Each number is 50 + 10 x the weight over the matrix's rms, rounded and kept within 0 to 99. Layers, rows and columns count from 0.

# layer 6 attention key, 160x160, rms 0.21, rows 112-127, columns 80-159
36 51 56 24 53 47 28 62 72 59 48 54 47 50 55 39 47 44 50 57 44 54 39 46 59 64 56 46 29 39 50 27 45 63 47 50 49 39 53 69 44 54 50 43 52 57 56 62 41 70 45 50 57 47 53 63 30 38 44 50 43 47 40 53 60 46 51 45 46 57 43 41 37 53 53 45 41 66 71 58
44 56 36 65 54 45 53 50 55 46 38 25 32 43 52 52 64 64 65 60 72 39 51 37 39 30 38 62 45 47 58 44 49 48 65 40 49 42 35 64 42 48 55 54 56 29 66 56 40 53 49 46 23 51 36 45 33 50 52 41 51 45 42 57 38 40 55 42 50 37 53 33 44 37 39 14 59 42 77 37
74 66 55 55 69 60 34 60 47 56 38 49 33 39 53 65 59 59 59 54 33 39 45 40 50 64 65 54 58 38 58 46 49 48 51 58 63 59 39 58 53 57 60 56 59 49 48 36 60 54 62 49 30 61 43 41 52 49 47 38 35 46 57 44 55 48 60 51 49 48 46 35 56 49 47 56 43 55 44 60
39 36 53 54 48 54 43 57 66 51 62 46 64 56 39 50 47 64 50 66 52 52 39 59 59 50 48 65 57 58 49 58 54 44 73 56 35 57 33 64 49 49 56 43 34 62 52 49 45 52 68 58 43 58 54 36 52 53 55 68 44 39 55 43 44 56 46 50 64 44 38 46 42 42 39 45 60 27 43 41
57 42 63 58 58 39 51 56 62 62 46 38 66 65 52 45 39 45 65 52 51 50 50 45 54 38 57 56 46 40 48 43 40 49 59 55 66 66 49 43 55 50 55 49 57 51 67 32 31 34 58 62 65 52 50 50 48 72 54 67 62 37 68 44 46 64 49 35 62 43 37 56 30 51 53 61 53 66 65 57
58 53 42 48 63 44 58 48 51 60 53 60 58 52 58 45 35 62 56 48 43 54 43 63 58 39 65 37 45 55 27 53 33 60 63 39 42 46 29 44 72 51 39 62 50 51 42 41 55 55 56 67 48 59 38 44 67 40 46 46 36 62 32 58 45 67 25 44 42 60 38 51 38 47 64 45 33 61 56 40
42 42 49 55 38 57 41 56 58 36 35 58 52 64 53 46 58 46 69 56 60 44 32 44 54 39 52 52 58 64 44 51 51 49 41 64 45 49 42 52 46 62 60 39 49 54 34 51 48 57 51 55 55 55 51 65 51 54 42 37 47 49 49 58 45 43 44 50 54 59 64 49 40 69 57 38 38 62 66 36
48 47 59 70 35 68 56 40 47 58 44 50 58 43 37 55 52 57 53 56 33 48 39 57 51 47 53 49 52 32 53 60 55 42 59 47 38 33 55 41 43 31 49 65 73 33 49 50 44 55 46 50 43 48 37 61 45 43 57 52 47 44 61 59 50 52 59 39 62 58 43 34 53 64 47 67 49 34 53 62
45 49 46 49 83 50 28 45 37 55 55 58 31 58 50 40 57 39 56 50 54 50 68 55 39 53 33 38 44 59 48 51 46 43 66 54 43 46 48 39 58 46 38 31 49 51 50 40 62 70 33 49 50 33 41 36 43 37 46 57 46 48 72 59 59 53 34 52 67 49 49 41 63 62 76 56 47 47 38 57
48 42 57 37 56 45 63 55 63 41 50 43 42 36 50 41 46 46 59 67 52 47 48 44 58 59 50 38 53 48 37 41 56 51 19 52 43 52 55 67 29 56 60 51 53 42 47 42 52 60 63 55 49 32 52 43 60 48 53 31 58 49 43 47 57 52 58 66 46 31 25 49 55 40 44 43 69 50 42 62
68 41 51 40 54 50 57 78 56 58 30 48 44 52 46 48 36 43 50 57 52 73 40 46 61 52 55 50 41 48 67 62 58 33 44 51 38 64 43 71 56 54 42 61 42 27 63 79 45 55 49 39 70 49 44 60 52 62 52 54 40 60 43 55 53 40 49 57 35 55 61 39 45 40 47 49 37 49 65 42
46 45 64 56 45 53 52 52 65 30 56 53 61 39 56 43 39 65 65 53 30 57 56 42 53 50 53 53 55 44 45 56 54 46 44 47 56 53 35 54 52 47 63 51 39 52 53 37 68 60 35 52 43 40 58 41 33 37 42 46 28 31 63 42 63 62 56 71 46 52 48 37 52 53 53 18 55 71 49 56
60 76 44 38 46 45 49 57 74 55 30 53 45 35 62 65 37 56 40 59 53 46 40 65 67 42 31 43 67 56 43 48 46 49 46 64 69 51 47 38 44 64 45 44 38 41 35 52 58 68 53 46 55 59 57 45 55 64 55 64 49 43 65 53 49 56 56 34 69 60 40 46 32 32 73 65 40 45 39 52
54 62 31 50 51 50 54 42 58 54 46 70 64 38 65 45 50 43 63 47 48 53 59 40 82 48 63 52 43 44 40 47 57 56 42 43 51 43 44 68 11 43 68 39 39 47 51 45 47 35 58 59 61 56 29 40 59 43 48 49 36 45 58 38 68 47 37 57 47 55 55 57 51 50 58 56 63 49 53 32
58 61 44 39 53 51 23 28 31 40 58 57 42 44 64 50 57 61 28 52 41 59 55 43 39 44 56 50 32 44 45 60 38 49 52 46 51 64 40 56 53 50 43 70 68 36 49 61 43 49 44 46 43 61 44 46 51 43 48 37 45 72 50 34 50 35 42 43 62 44 37 56 37 56 46 59 33 40 45 52
34 57 61 38 64 47 64 48 55 41 50 45 69 52 66 41 53 49 60 72 52 32 58 51 46 47 54 61 43 44 44 60 61 35 44 35 99 57 39 65 51 54 60 44 40 63 52 56 68 57 48 43 34 53 27 39 51 47 58 46 48 56 61 48 55 55 57 28 42 45 53 61 67 42 43 38 40 62 57 36
# layer 6 attention query, 160x160, rms 0.218, rows 113-127, columns 80-159
35 53 63 61 48 41 43 47 56 32 56 33 32 31 46 69 60 43 51 55 58 51 58 46 53 46 38 53 58 61 52 39 43 36 46 69 37 35 63 56 48 56 60 48 55 42 71 57 50 47 51 33 46 54 29 47 48 53 44 56 67 31 25 49 37 41 60 62 61 54 50 52 62 60 52 44 47 55 67 34
44 51 52 47 53 59 52 62 37 66 59 60 36 23 62 64 49 41 40 56 38 43 47 50 34 43 60 56 44 64 49 49 48 45 54 66 55 64 53 70 50 68 52 53 54 50 48 58 52 38 33 41 42 58 51 45 64 22 54 47 56 43 63 58 50 42 47 61 54 37 50 57 42 56 56 41 51 37 41 55
58 35 58 47 28 50 42 54 36 55 50 62 45 55 22 50 46 53 53 53 46 49 46 69 50 53 56 33 46 52 32 38 49 51 53 41 45 53 29 45 41 69 31 41 62 44 48 50 58 47 46 43 39 50 66 48 59 53 63 62 45 32 43 62 50 57 56 70 48 47 55 61 36 57 51 51 60 29 62 38
38 45 70 63 55 46 53 61 56 48 46 63 54 39 54 41 40 45 59 41 33 75 39 54 42 44 46 36 34 25 58 46 48 52 73 51 56 56 63 37 56 37 56 46 62 53 47 47 35 46 42 53 53 44 51 46 53 34 60 71 70 56 53 57 50 51 53 52 48 57 42 47 35 43 39 45 43 65 55 40
41 45 62 39 57 41 56 48 59 58 37 56 39 39 44 36 43 35 50 39 52 44 65 63 47 49 20 54 60 59 59 73 50 45 54 56 31 55 43 43 50 57 51 46 44 59 59 53 49 48 54 49 41 54 53 49 44 59 31 44 54 65 47 47 27 44 41 27 59 51 45 62 46 44 64 45 52 35 48 42
44 48 48 45 58 48 48 63 47 55 72 58 52 63 36 65 36 34 53 71 54 46 52 69 48 59 49 58 63 68 45 45 47 47 52 47 47 55 48 35 48 58 59 47 49 62 58 65 59 47 52 64 55 44 39 52 46 43 30 56 45 46 40 43 40 57 41 43 49 46 43 53 43 51 62 47 53 46 54 56
56 47 48 63 49 55 41 49 40 48 64 55 45 52 47 73 57 62 37 58 52 60 56 60 78 52 65 43 54 52 55 47 57 38 49 50 44 67 36 46 55 37 46 50 43 42 67 42 37 64 62 38 41 46 61 48 41 55 42 45 48 36 46 72 41 44 34 41 55 51 50 43 44 67 56 48 30 41 52 48
49 45 53 50 44 51 54 58 58 55 44 50 42 63 52 61 66 54 56 63 59 59 40 49 46 37 59 56 43 56 38 35 47 66 56 41 42 61 43 52 58 37 48 59 53 40 55 58 83 49 61 54 57 54 41 51 66 51 46 62 47 57 46 49 55 63 55 51 53 36 44 51 62 56 44 59 65 47 33 52
56 54 15 37 45 70 60 44 51 48 33 65 55 52 49 37 58 73 49 50 43 65 43 30 55 60 47 58 54 62 53 66 48 45 53 48 63 44 56 58 39 57 37 51 48 43 36 54 54 60 50 75 55 35 66 55 47 49 42 49 49 39 30 47 51 38 52 39 63 49 19 60 48 55 65 47 44 50 60 56
50 70 45 58 40 59 54 44 52 61 27 57 68 43 54 54 56 40 46 68 49 51 59 36 73 35 35 42 43 53 70 40 56 32 56 44 41 42 30 53 64 44 60 51 43 51 41 51 56 51 57 58 48 63 37 55 44 48 43 54 56 42 47 53 49 73 45 48 46 56 57 51 54 48 63 62 59 46 45 48
47 45 72 61 44 51 38 57 73 47 39 25 46 40 41 65 36 61 51 30 53 68 42 44 54 58 46 49 49 36 55 53 47 61 40 51 40 40 42 47 44 52 39 63 44 38 56 43 51 53 31 51 52 55 57 45 61 53 56 37 42 70 45 49 58 68 70 27 64 39 38 58 62 60 61 49 31 50 42 61
66 42 37 55 49 44 56 39 64 64 59 58 46 51 39 54 27 72 68 43 49 47 32 62 55 57 36 47 46 53 56 52 51 58 54 52 49 49 42 42 42 54 54 49 50 36 47 63 49 40 57 23 48 34 53 47 69 41 51 57 45 53 67 38 44 58 43 43 62 62 30 32 39 51 53 35 50 62 45 31
60 48 42 51 57 43 51 52 47 63 66 47 53 49 48 54 36 60 37 47 72 62 49 67 57 28 40 51 50 59 57 52 52 47 53 38 51 45 42 50 34 32 58 49 57 59 53 67 37 52 47 68 57 45 47 47 44 51 51 48 44 57 64 34 55 39 66 49 64 35 40 54 52 60 47 60 46 57 48 43
41 42 59 30 44 55 56 52 59 37 49 37 56 37 67 48 66 46 35 63 53 47 54 42 55 63 44 61 43 67 49 43 32 28 51 35 58 45 59 43 53 47 40 72 50 59 33 45 42 63 50 35 44 63 48 50 61 64 61 59 53 54 57 45 64 62 51 34 40 60 45 43 45 57 54 48 49 32 37 65
40 59 63 45 54 42 53 69 25 53 36 43 47 43 55 53 80 60 39 46 60 52 55 38 40 37 55 44 60 31 54 52 40 38 49 54 50 48 50 40 59 65 55 47 36 62 46 55 63 54 34 56 32 45 58 49 44 44 43 43 43 63 65 35 45 45 54 46 61 40 32 63 59 50 47 35 35 53 57 44
# layer 6 attention value, 160x160, rms 0.218, rows 96-124, columns 80-159
54 60 48 44 49 59 39 54 47 54 41 63 68 34 31 55 63 48 60 46 56 66 62 47 58 54 46 49 47 47 45 49 50 53 64 39 46 39 81 36 39 28 54 61 50 49 72 51 54 46 49 46 65 61 38 57 58 57 43 47 46 54 27 59 59 50 51 55 44 59 78 55 46 35 52 47 50 49 48 43
57 42 63 52 59 46 66 41 57 60 58 37 63 43 48 42 53 53 58 36 38 44 54 43 69 39 54 62 53 38 57 58 45 56 45 44 50 54 57 40 37 58 43 63 57 59 51 61 62 58 34 63 55 34 61 44 52 49 56 48 46 41 37 47 63 40 64 42 24 57 68 39 47 65 45 51 59 40 49 42
48 54 65 49 49 55 45 63 53 40 39 77 49 51 51 46 42 41 59 45 56 47 48 58 42 38 29 60 49 48 56 44 40 56 49 73 28 46 62 41 52 65 55 56 50 36 59 48 38 63 42 44 35 54 50 64 40 64 38 50 70 43 36 46 52 63 45 44 49 54 49 52 59 59 58 43 52 40 45 55
48 51 63 66 52 66 61 71 55 63 46 53 43 40 53 49 64 43 48 40 66 53 52 26 59 50 46 56 45 41 65 40 51 70 54 53 45 55 41 60 37 43 49 53 44 40 39 54 41 43 38 28 40 39 37 43 38 39 56 49 48 41 71 53 49 52 48 48 61 48 68 63 58 32 52 46 35 47 52 49
51 65 58 43 15 46 56 58 60 46 43 47 51 57 58 53 47 39 52 47 43 47 23 43 66 58 44 63 58 43 51 57 44 53 57 26 30 44 57 59 46 48 49 44 48 41 51 53 51 55 52 55 43 61 59 31 38 44 59 49 44 50 54 51 49 64 35 58 40 57 47 49 64 41 50 51 52 51 36 45
61 47 37 61 68 45 38 56 43 52 53 52 46 55 66 53 54 58 45 48 59 52 46 55 65 34 65 49 35 51 49 53 45 49 43 37 48 41 38 48 54 49 49 42 48 45 50 52 56 44 65 47 53 39 58 62 49 52 32 52 46 39 57 50 41 54 63 63 35 42 57 49 41 57 62 46 36 46 44 48
39 72 50 43 48 41 49 49 61 51 30 48 45 45 59 67 52 69 58 56 41 58 36 52 34 46 48 76 39 54 52 75 54 54 53 49 52 60 42 51 46 44 35 52 45 36 58 57 49 32 39 73 45 51 57 57 65 62 49 57 51 52 59 65 59 57 41 48 54 35 48 42 42 47 71 62 58 38 41 46
60 54 42 39 42 57 39 46 36 52 28 37 43 70 62 47 44 46 55 55 43 40 71 42 42 72 53 47 58 47 39 34 39 42 34 43 64 73 51 58 55 64 81 45 65 55 52 59 54 43 39 53 46 41 54 46 44 54 54 43 59 56 41 51 44 70 61 48 46 58 53 46 45 55 67 45 70 57 45 49
58 51 51 46 36 44 33 23 58 42 53 75 61 56 45 50 54 50 58 48 47 55 49 79 58 45 37 44 54 51 65 53 52 56 59 52 61 40 65 44 48 45 55 55 51 36 26 52 56 51 56 52 55 50 50 47 43 59 38 45 54 34 56 41 39 51 44 64 48 54 54 46 57 31 56 60 46 43 55 55
62 42 44 62 49 43 58 47 35 74 39 57 59 51 37 31 43 50 60 49 61 61 59 56 44 44 46 57 55 60 35 60 62 45 44 71 52 55 52 38 51 65 51 59 64 60 61 61 43 56 53 55 38 59 48 44 44 49 54 44 43 53 37 53 45 30 46 61 51 42 50 89 53 40 54 49 27 56 62 38
40 29 56 39 61 39 49 64 57 62 54 30 50 42 51 38 54 50 59 37 43 35 48 56 56 56 52 61 44 45 27 43 43 56 44 44 40 57 47 39 63 34 57 58 37 50 58 48 60 57 44 56 45 49 57 51 51 52 44 40 76 35 67 67 37 42 43 68 40 44 47 39 54 55 46 55 66 54 59 52
46 48 43 35 38 51 44 44 45 53 35 42 57 37 49 55 59 65 51 34 59 61 56 44 55 52 65 58 56 40 50 79 52 45 61 41 47 52 65 45 49 53 53 39 39 43 46 65 40 66 58 35 40 52 60 48 63 64 58 48 77 49 58 29 57 57 61 59 42 35 44 54 63 52 62 58 33 36 49 52
59 57 57 45 62 53 54 41 46 61 39 42 68 55 42 40 49 58 45 40 46 42 40 44 45 50 45 43 52 54 43 54 61 69 48 58 47 67 48 56 55 74 58 59 65 43 55 49 57 53 31 51 52 59 44 44 45 35 51 51 44 55 48 59 40 55 54 26 50 55 52 55 53 50 34 66 69 42 43 46
50 73 44 47 49 55 58 48 51 59 62 44 64 54 74 57 52 39 52 54 46 63 38 49 46 52 41 66 68 55 38 36 56 56 63 28 52 53 45 43 50 42 45 42 64 58 43 47 59 64 55 42 55 56 65 45 51 46 48 39 57 42 60 54 47 57 41 42 43 40 45 47 54 46 46 61 52 51 41 44
57 37 39 47 60 57 66 65 53 62 40 55 46 46 62 52 42 69 39 51 38 63 44 51 32 52 36 65 38 39 51 49 44 47 52 56 41 47 50 50 58 45 57 52 35 73 46 40 42 41 48 60 58 58 56 37 45 50 51 57 31 41 49 62 57 46 51 47 43 67 43 42 52 50 52 34 57 37 50 37
52 30 49 35 54 57 49 60 51 43 40 49 61 25 60 47 59 59 37 49 43 55 29 44 54 44 58 50 55 57 56 44 25 38 39 55 40 57 43 54 27 37 55 64 55 38 71 39 62 62 52 62 43 59 57 36 32 63 50 40 56 35 47 54 64 37 32 66 49 54 54 57 41 50 46 35 45 59 53 45
50 52 33 38 62 47 50 43 65 45 73 50 48 58 55 47 32 55 56 55 48 50 58 40 61 66 63 55 60 52 45 67 44 67 47 64 60 51 39 37 36 50 51 51 46 52 51 41 47 59 54 42 60 60 50 33 39 59 63 44 51 44 59 56 47 56 70 62 39 41 33 49 62 52 45 47 47 46 49 53
34 48 42 34 42 39 46 48 50 59 58 56 66 58 72 51 50 33 55 43 49 71 49 32 60 57 47 44 70 50 42 52 41 34 52 58 46 45 48 59 53 34 52 43 42 58 37 45 51 44 48 58 53 51 52 55 48 59 32 33 44 51 61 36 65 42 53 42 66 48 48 59 49 42 53 60 45 37 33 58
42 55 34 45 48 64 57 46 68 53 57 33 62 59 49 45 67 39 47 54 57 49 56 41 59 38 49 56 61 65 48 55 39 52 62 53 53 65 46 42 58 45 50 65 31 45 47 51 47 56 60 63 54 35 48 40 53 58 52 42 50 68 50 40 42 51 53 49 34 44 46 53 46 49 49 55 31 39 56 62
71 42 55 45 61 59 58 55 51 55 39 55 44 49 41 61 44 36 44 45 56 48 51 59 48 70 47 51 59 50 50 36 42 40 55 55 44 46 44 51 49 43 48 59 50 59 55 60 47 44 50 62 69 66 53 54 51 65 50 48 60 47 55 38 47 49 49 40 33 55 40 56 48 53 43 52 40 53 66 57
40 51 42 66 57 41 47 52 73 43 55 56 48 48 45 70 49 36 50 59 49 36 72 55 43 42 54 54 44 48 75 49 41 50 60 60 58 53 20 47 42 36 49 49 35 49 60 45 70 35 58 51 56 58 45 57 49 57 63 63 54 39 64 51 63 55 57 47 58 54 58 52 36 40 50 53 59 53 52 56
53 51 74 50 49 50 35 36 53 55 42 45 56 49 51 51 47 56 57 69 37 59 58 61 47 43 39 48 53 46 51 43 58 44 58 46 42 29 60 71 54 47 50 51 48 42 42 44 52 51 37 40 34 44 46 53 51 49 53 50 56 57 53 58 61 33 62 46 48 44 61 48 55 30 59 48 48 52 45 37
59 38 54 53 51 47 63 60 43 58 50 57 45 50 44 54 61 54 57 43 33 41 52 40 68 67 55 44 47 58 48 42 39 47 43 43 61 66 49 46 44 59 64 62 43 47 64 53 42 70 47 39 50 43 55 59 56 51 44 48 52 47 46 43 48 59 52 72 48 45 57 56 51 49 45 52 33 41 51 52
64 46 57 50 46 54 52 44 51 37 59 46 22 52 32 44 38 40 46 39 41 49 56 31 45 53 49 63 43 67 53 50 29 50 74 70 44 43 36 46 62 47 52 43 57 39 56 69 43 63 48 57 40 45 41 41 63 62 46 60 50 62 52 57 44 53 49 38 59 45 48 54 49 41 48 50 54 46 57 46
71 41 47 70 42 47 56 50 41 51 41 52 53 35 42 26 60 59 49 49 33 47 33 48 53 59 60 47 48 53 44 56 45 51 41 60 59 54 47 49 47 39 46 38 40 49 43 54 48 56 45 47 37 52 53 63 38 57 43 58 61 45 46 53 37 56 36 62 59 65 55 60 21 52 34 31 71 52 44 48
47 45 62 55 72 50 48 51 51 57 53 63 56 56 61 38 60 72 66 50 66 59 39 46 53 53 60 44 51 36 58 50 55 48 62 36 42 45 48 46 71 63 42 58 59 49 49 27 58 63 51 58 36 56 60 41 53 67 50 60 56 44 57 35 33 50 49 53 46 45 71 50 54 32 47 59 32 55 39 30
32 63 54 43 42 51 38 52 59 52 64 51 50 43 51 48 39 49 38 61 48 45 58 43 62 69 55 59 62 52 45 47 42 54 56 46 52 45 66 42 48 62 44 47 38 38 49 51 68 51 54 46 53 45 52 48 56 65 43 55 31 44 48 64 65 45 65 49 75 55 51 57 65 46 71 49 51 27 51 40
55 48 43 40 54 57 48 43 61 52 55 52 61 59 66 53 54 64 43 45 51 66 49 53 58 51 40 50 47 33 50 51 46 41 60 48 58 46 34 53 52 63 66 56 50 47 49 54 21 46 24 61 33 61 55 46 36 54 53 42 50 46 38 47 57 50 47 60 49 57 51 44 48 43 68 52 51 54 59 44
42 51 51 48 33 41 38 57 38 59 62 57 64 50 56 75 63 41 48 50 60 46 61 38 39 42 34 34 42 44 50 45 67 39 64 46 44 53 56 50 39 45 61 40 56 38 52 59 66 57 41 50 64 62 47 52 71 56 36 33 41 44 56 34 54 39 45 50 49 67 43 47 47 40 47 62 66 44 56 69
# layer 6 attention output (transposed), 160x160, rms 0.188, rows 96-123, columns 80-159
56 65 64 55 53 33 57 54 47 53 39 52 48 58 77 59 62 63 21 60 62 51 30 42 54 63 40 52 50 51 50 58 61 46 55 49 52 52 35 40 57 59 48 46 57 58 31 45 51 40 45 46 28 42 47 59 50 35 49 62 64 55 56 50 49 48 52 41 46 44 48 44 38 43 39 60 51 66 53 61
40 56 49 57 60 63 47 47 39 52 43 70 51 61 62 52 55 56 52 56 35 48 51 64 34 54 48 42 54 57 48 61 52 48 49 55 31 49 46 61 60 52 57 71 49 53 62 63 26 47 60 49 46 60 51 43 44 56 44 58 50 44 49 51 32 59 44 62 63 36 44 59 56 36 57 72 50 45 67 54
41 46 56 47 65 49 51 58 49 63 39 35 44 48 46 52 56 50 60 55 49 58 42 44 57 59 53 55 58 53 54 56 60 36 46 36 51 59 45 63 66 42 45 35 57 61 29 39 62 41 54 44 60 43 52 29 56 46 38 52 39 52 53 61 58 44 34 44 43 44 39 44 49 28 39 42 55 56 43 35
66 40 51 43 62 59 46 49 51 47 50 68 54 51 42 52 49 44 39 37 58 57 55 54 40 60 63 43 60 70 30 59 51 37 40 43 69 48 46 51 49 55 53 60 67 48 60 29 58 64 52 70 54 53 48 49 56 58 35 46 46 40 46 50 49 49 37 47 37 49 31 50 40 59 49 52 66 47 46 42
46 59 55 65 71 60 38 58 36 50 60 39 60 40 53 40 51 56 54 43 37 44 68 53 43 36 72 51 61 49 63 27 55 51 58 55 61 54 60 44 66 49 39 58 64 56 49 44 48 50 48 49 53 49 24 50 53 56 40 47 50 52 48 59 41 42 52 49 46 55 50 38 56 64 40 37 67 52 64 54
51 58 54 53 36 63 56 58 60 46 50 71 51 51 46 64 49 38 51 51 44 53 39 54 53 60 40 46 42 41 38 55 47 61 56 40 49 46 59 24 58 45 53 45 44 44 57 47 46 50 54 52 58 54 37 38 35 45 50 49 61 63 56 34 32 50 50 57 49 51 45 37 50 43 59 54 66 59 40 50
69 34 48 48 51 45 61 47 53 55 65 53 70 49 39 53 45 40 34 48 57 53 70 52 54 47 53 47 60 45 48 52 35 64 39 65 55 50 57 53 69 66 68 41 45 51 45 41 36 56 44 47 45 42 62 30 47 50 47 62 37 49 56 56 48 47 43 41 47 50 63 46 47 37 34 52 54 56 52 57
46 47 54 45 49 46 51 50 59 56 53 54 61 34 52 42 32 46 45 47 53 60 39 42 50 42 38 57 48 62 41 56 48 61 49 70 48 40 46 68 55 29 39 49 49 53 61 46 47 49 77 41 58 44 53 46 51 47 33 50 45 53 51 43 32 42 46 43 53 59 62 45 60 52 37 56 39 47 43 38
34 44 49 50 59 59 59 48 37 59 48 37 38 46 49 50 38 51 54 54 47 43 29 33 43 57 59 71 60 46 59 44 44 55 63 36 39 58 47 33 64 52 38 48 56 60 49 42 54 44 44 55 53 58 37 46 43 47 55 46 36 58 37 65 50 57 46 47 47 47 46 41 46 50 36 51 60 65 40 55
49 55 48 50 60 44 59 36 55 25 57 37 42 71 43 64 35 45 41 51 51 38 54 70 37 49 47 56 50 34 63 63 45 53 57 37 59 51 56 56 54 63 42 49 51 56 46 38 37 42 42 42 52 54 63 59 46 41 60 48 51 51 47 52 51 53 59 49 60 46 51 30 67 63 44 29 53 40 37 53
45 53 45 26 32 49 66 46 59 56 56 61 59 55 57 46 36 62 64 67 50 56 59 61 54 42 49 52 44 56 86 58 55 49 52 54 59 53 58 54 43 62 37 56 66 40 51 45 51 53 54 46 65 54 50 61 56 40 43 67 38 47 38 49 52 45 46 47 53 52 49 61 50 47 45 54 33 51 66 53
60 27 46 73 49 62 50 59 46 50 45 54 38 52 43 65 39 50 49 54 49 53 42 50 48 62 44 34 48 47 62 29 54 39 48 34 47 43 42 58 38 53 47 54 32 60 60 45 54 45 50 49 62 48 48 44 41 40 60 56 16 39 46 69 60 64 56 53 51 71 48 41 65 50 57 48 69 37 38 41
56 58 48 40 31 48 43 38 38 46 40 45 48 59 61 60 54 55 40 61 61 60 45 44 54 54 63 65 54 69 42 54 41 55 59 64 69 66 43 43 53 47 42 59 59 60 52 45 74 63 53 46 54 43 56 48 46 49 52 57 59 52 45 53 47 43 45 57 72 45 41 69 54 54 72 57 47 44 66 49
39 26 41 68 47 47 50 47 66 62 39 50 44 55 43 44 49 64 59 39 47 43 70 56 48 49 60 54 55 45 58 53 48 41 48 62 45 52 42 59 64 41 36 47 44 31 69 62 48 47 35 55 42 50 53 44 57 53 62 47 40 68 42 45 40 55 41 46 48 53 46 51 54 57 57 44 48 53 65 63
32 54 55 53 47 48 45 19 48 51 67 52 50 49 47 52 50 49 58 52 57 46 48 57 53 57 57 48 43 75 35 60 55 68 43 43 57 63 57 56 42 35 48 42 65 44 47 53 46 65 39 50 50 51 35 56 51 49 44 61 48 56 44 33 39 50 44 49 52 59 49 65 55 50 46 56 41 34 42 49
38 61 39 50 46 48 40 48 59 51 63 56 53 52 31 33 45 61 43 43 44 51 52 45 44 56 53 39 36 47 50 59 60 83 51 40 59 50 49 35 62 60 45 42 49 39 47 46 65 43 59 51 40 62 43 75 60 45 58 57 53 38 65 38 50 62 50 38 46 50 43 48 44 50 44 56 52 37 40 57
42 39 68 44 42 53 53 61 55 31 29 43 56 43 61 46 41 50 53 43 49 47 46 62 48 36 44 51 41 46 52 64 47 35 45 42 42 65 69 57 76 54 49 56 44 56 57 64 54 36 58 56 47 44 53 58 50 53 46 68 44 71 34 42 62 54 46 49 47 51 59 48 55 55 52 57 51 57 50 35
32 26 59 44 68 47 50 40 49 41 39 51 41 56 49 45 66 64 52 50 51 56 56 65 51 57 47 65 45 58 38 43 52 58 51 38 58 48 51 49 39 47 44 55 45 60 52 59 48 54 63 39 51 53 44 33 51 51 46 49 45 56 48 51 55 49 50 38 38 66 49 53 47 50 38 40 58 42 59 50
45 47 56 45 48 47 54 39 36 44 47 66 32 45 57 58 55 47 55 58 38 55 42 64 38 52 55 46 50 36 73 62 54 61 43 55 47 53 57 58 57 59 45 45 58 58 40 40 67 63 48 52 45 56 54 42 54 33 46 44 56 52 47 53 54 55 36 51 47 54 49 43 49 55 51 58 77 56 57 50
36 53 52 46 40 65 40 54 50 43 68 43 49 40 55 47 71 64 48 51 43 60 51 55 46 44 37 51 48 54 41 51 58 55 56 65 49 59 44 53 43 59 51 48 47 51 42 34 50 47 46 53 42 40 45 46 62 51 53 61 54 60 66 55 73 40 56 53 61 51 58 48 45 43 61 57 39 49 45 46
66 53 51 44 59 57 65 33 39 42 47 53 47 52 50 48 56 54 50 48 61 60 36 64 51 38 55 45 51 48 26 59 44 58 46 46 44 41 53 39 63 49 54 64 38 49 36 49 47 54 37 71 51 46 44 49 65 43 57 39 48 70 40 39 39 41 57 52 46 53 38 48 30 46 54 40 44 66 58 36
55 54 51 42 32 56 59 67 48 47 59 46 54 56 34 59 54 44 30 29 45 45 50 53 52 64 51 38 56 50 43 46 55 48 40 67 42 54 66 27 44 45 41 60 38 65 38 52 49 56 40 53 57 48 56 53 50 53 57 53 50 37 54 53 45 49 32 37 43 69 37 49 51 67 34 47 48 49 43 54
52 49 57 44 45 54 57 39 45 41 55 49 51 52 54 47 37 51 47 63 67 66 52 60 41 69 47 48 39 50 66 47 54 48 33 48 62 48 54 54 51 71 49 45 52 50 56 49 40 41 47 53 47 53 30 52 36 32 35 45 59 56 56 47 61 33 57 55 50 58 50 62 48 43 52 51 52 51 53 66
55 44 37 34 62 59 61 49 53 68 44 51 61 50 66 44 67 54 40 59 67 47 49 54 48 57 49 58 64 49 41 48 50 58 33 45 49 58 58 57 56 56 52 54 40 55 50 42 47 54 49 38 47 42 60 79 44 38 65 43 69 52 55 47 64 36 47 48 39 40 50 46 63 56 47 36 43 49 45 42
22 54 31 40 69 61 50 60 48 55 65 51 51 37 66 59 51 44 38 61 70 51 67 52 53 41 48 48 36 56 73 54 58 47 43 42 27 70 52 51 53 57 57 47 57 53 69 39 51 37 54 66 64 53 40 41 55 58 52 42 46 42 43 53 55 44 40 59 54 46 60 25 69 52 60 69 41 42 56 49
43 49 41 54 38 60 53 56 45 39 57 54 49 54 55 82 56 44 50 44 38 44 64 55 62 48 43 52 66 55 50 61 43 54 46 44 49 38 52 37 39 44 49 32 58 54 56 60 45 46 43 48 47 52 29 63 50 57 40 39 36 44 55 47 62 53 40 41 54 59 46 50 51 62 36 47 51 57 50 78
55 37 46 39 51 57 59 53 36 39 51 54 47 45 68 42 51 33 54 49 66 54 53 49 64 49 40 35 53 57 53 62 38 63 60 49 38 48 45 49 48 41 69 55 60 49 48 50 51 37 48 35 40 51 46 41 63 49 52 49 66 71 36 57 56 61 54 40 35 51 37 46 52 39 35 51 58 63 54 55
37 50 52 51 36 61 47 46 45 55 59 54 51 41 51 42 33 55 64 51 53 40 54 55 35 54 53 45 61 55 49 54 65 48 34 43 44 46 56 40 61 38 40 50 63 67 47 40 51 58 54 49 61 23 60 50 50 53 54 41 50 42 48 39 51 60 51 42 56 54 55 53 58 48 35 55 41 44 41 57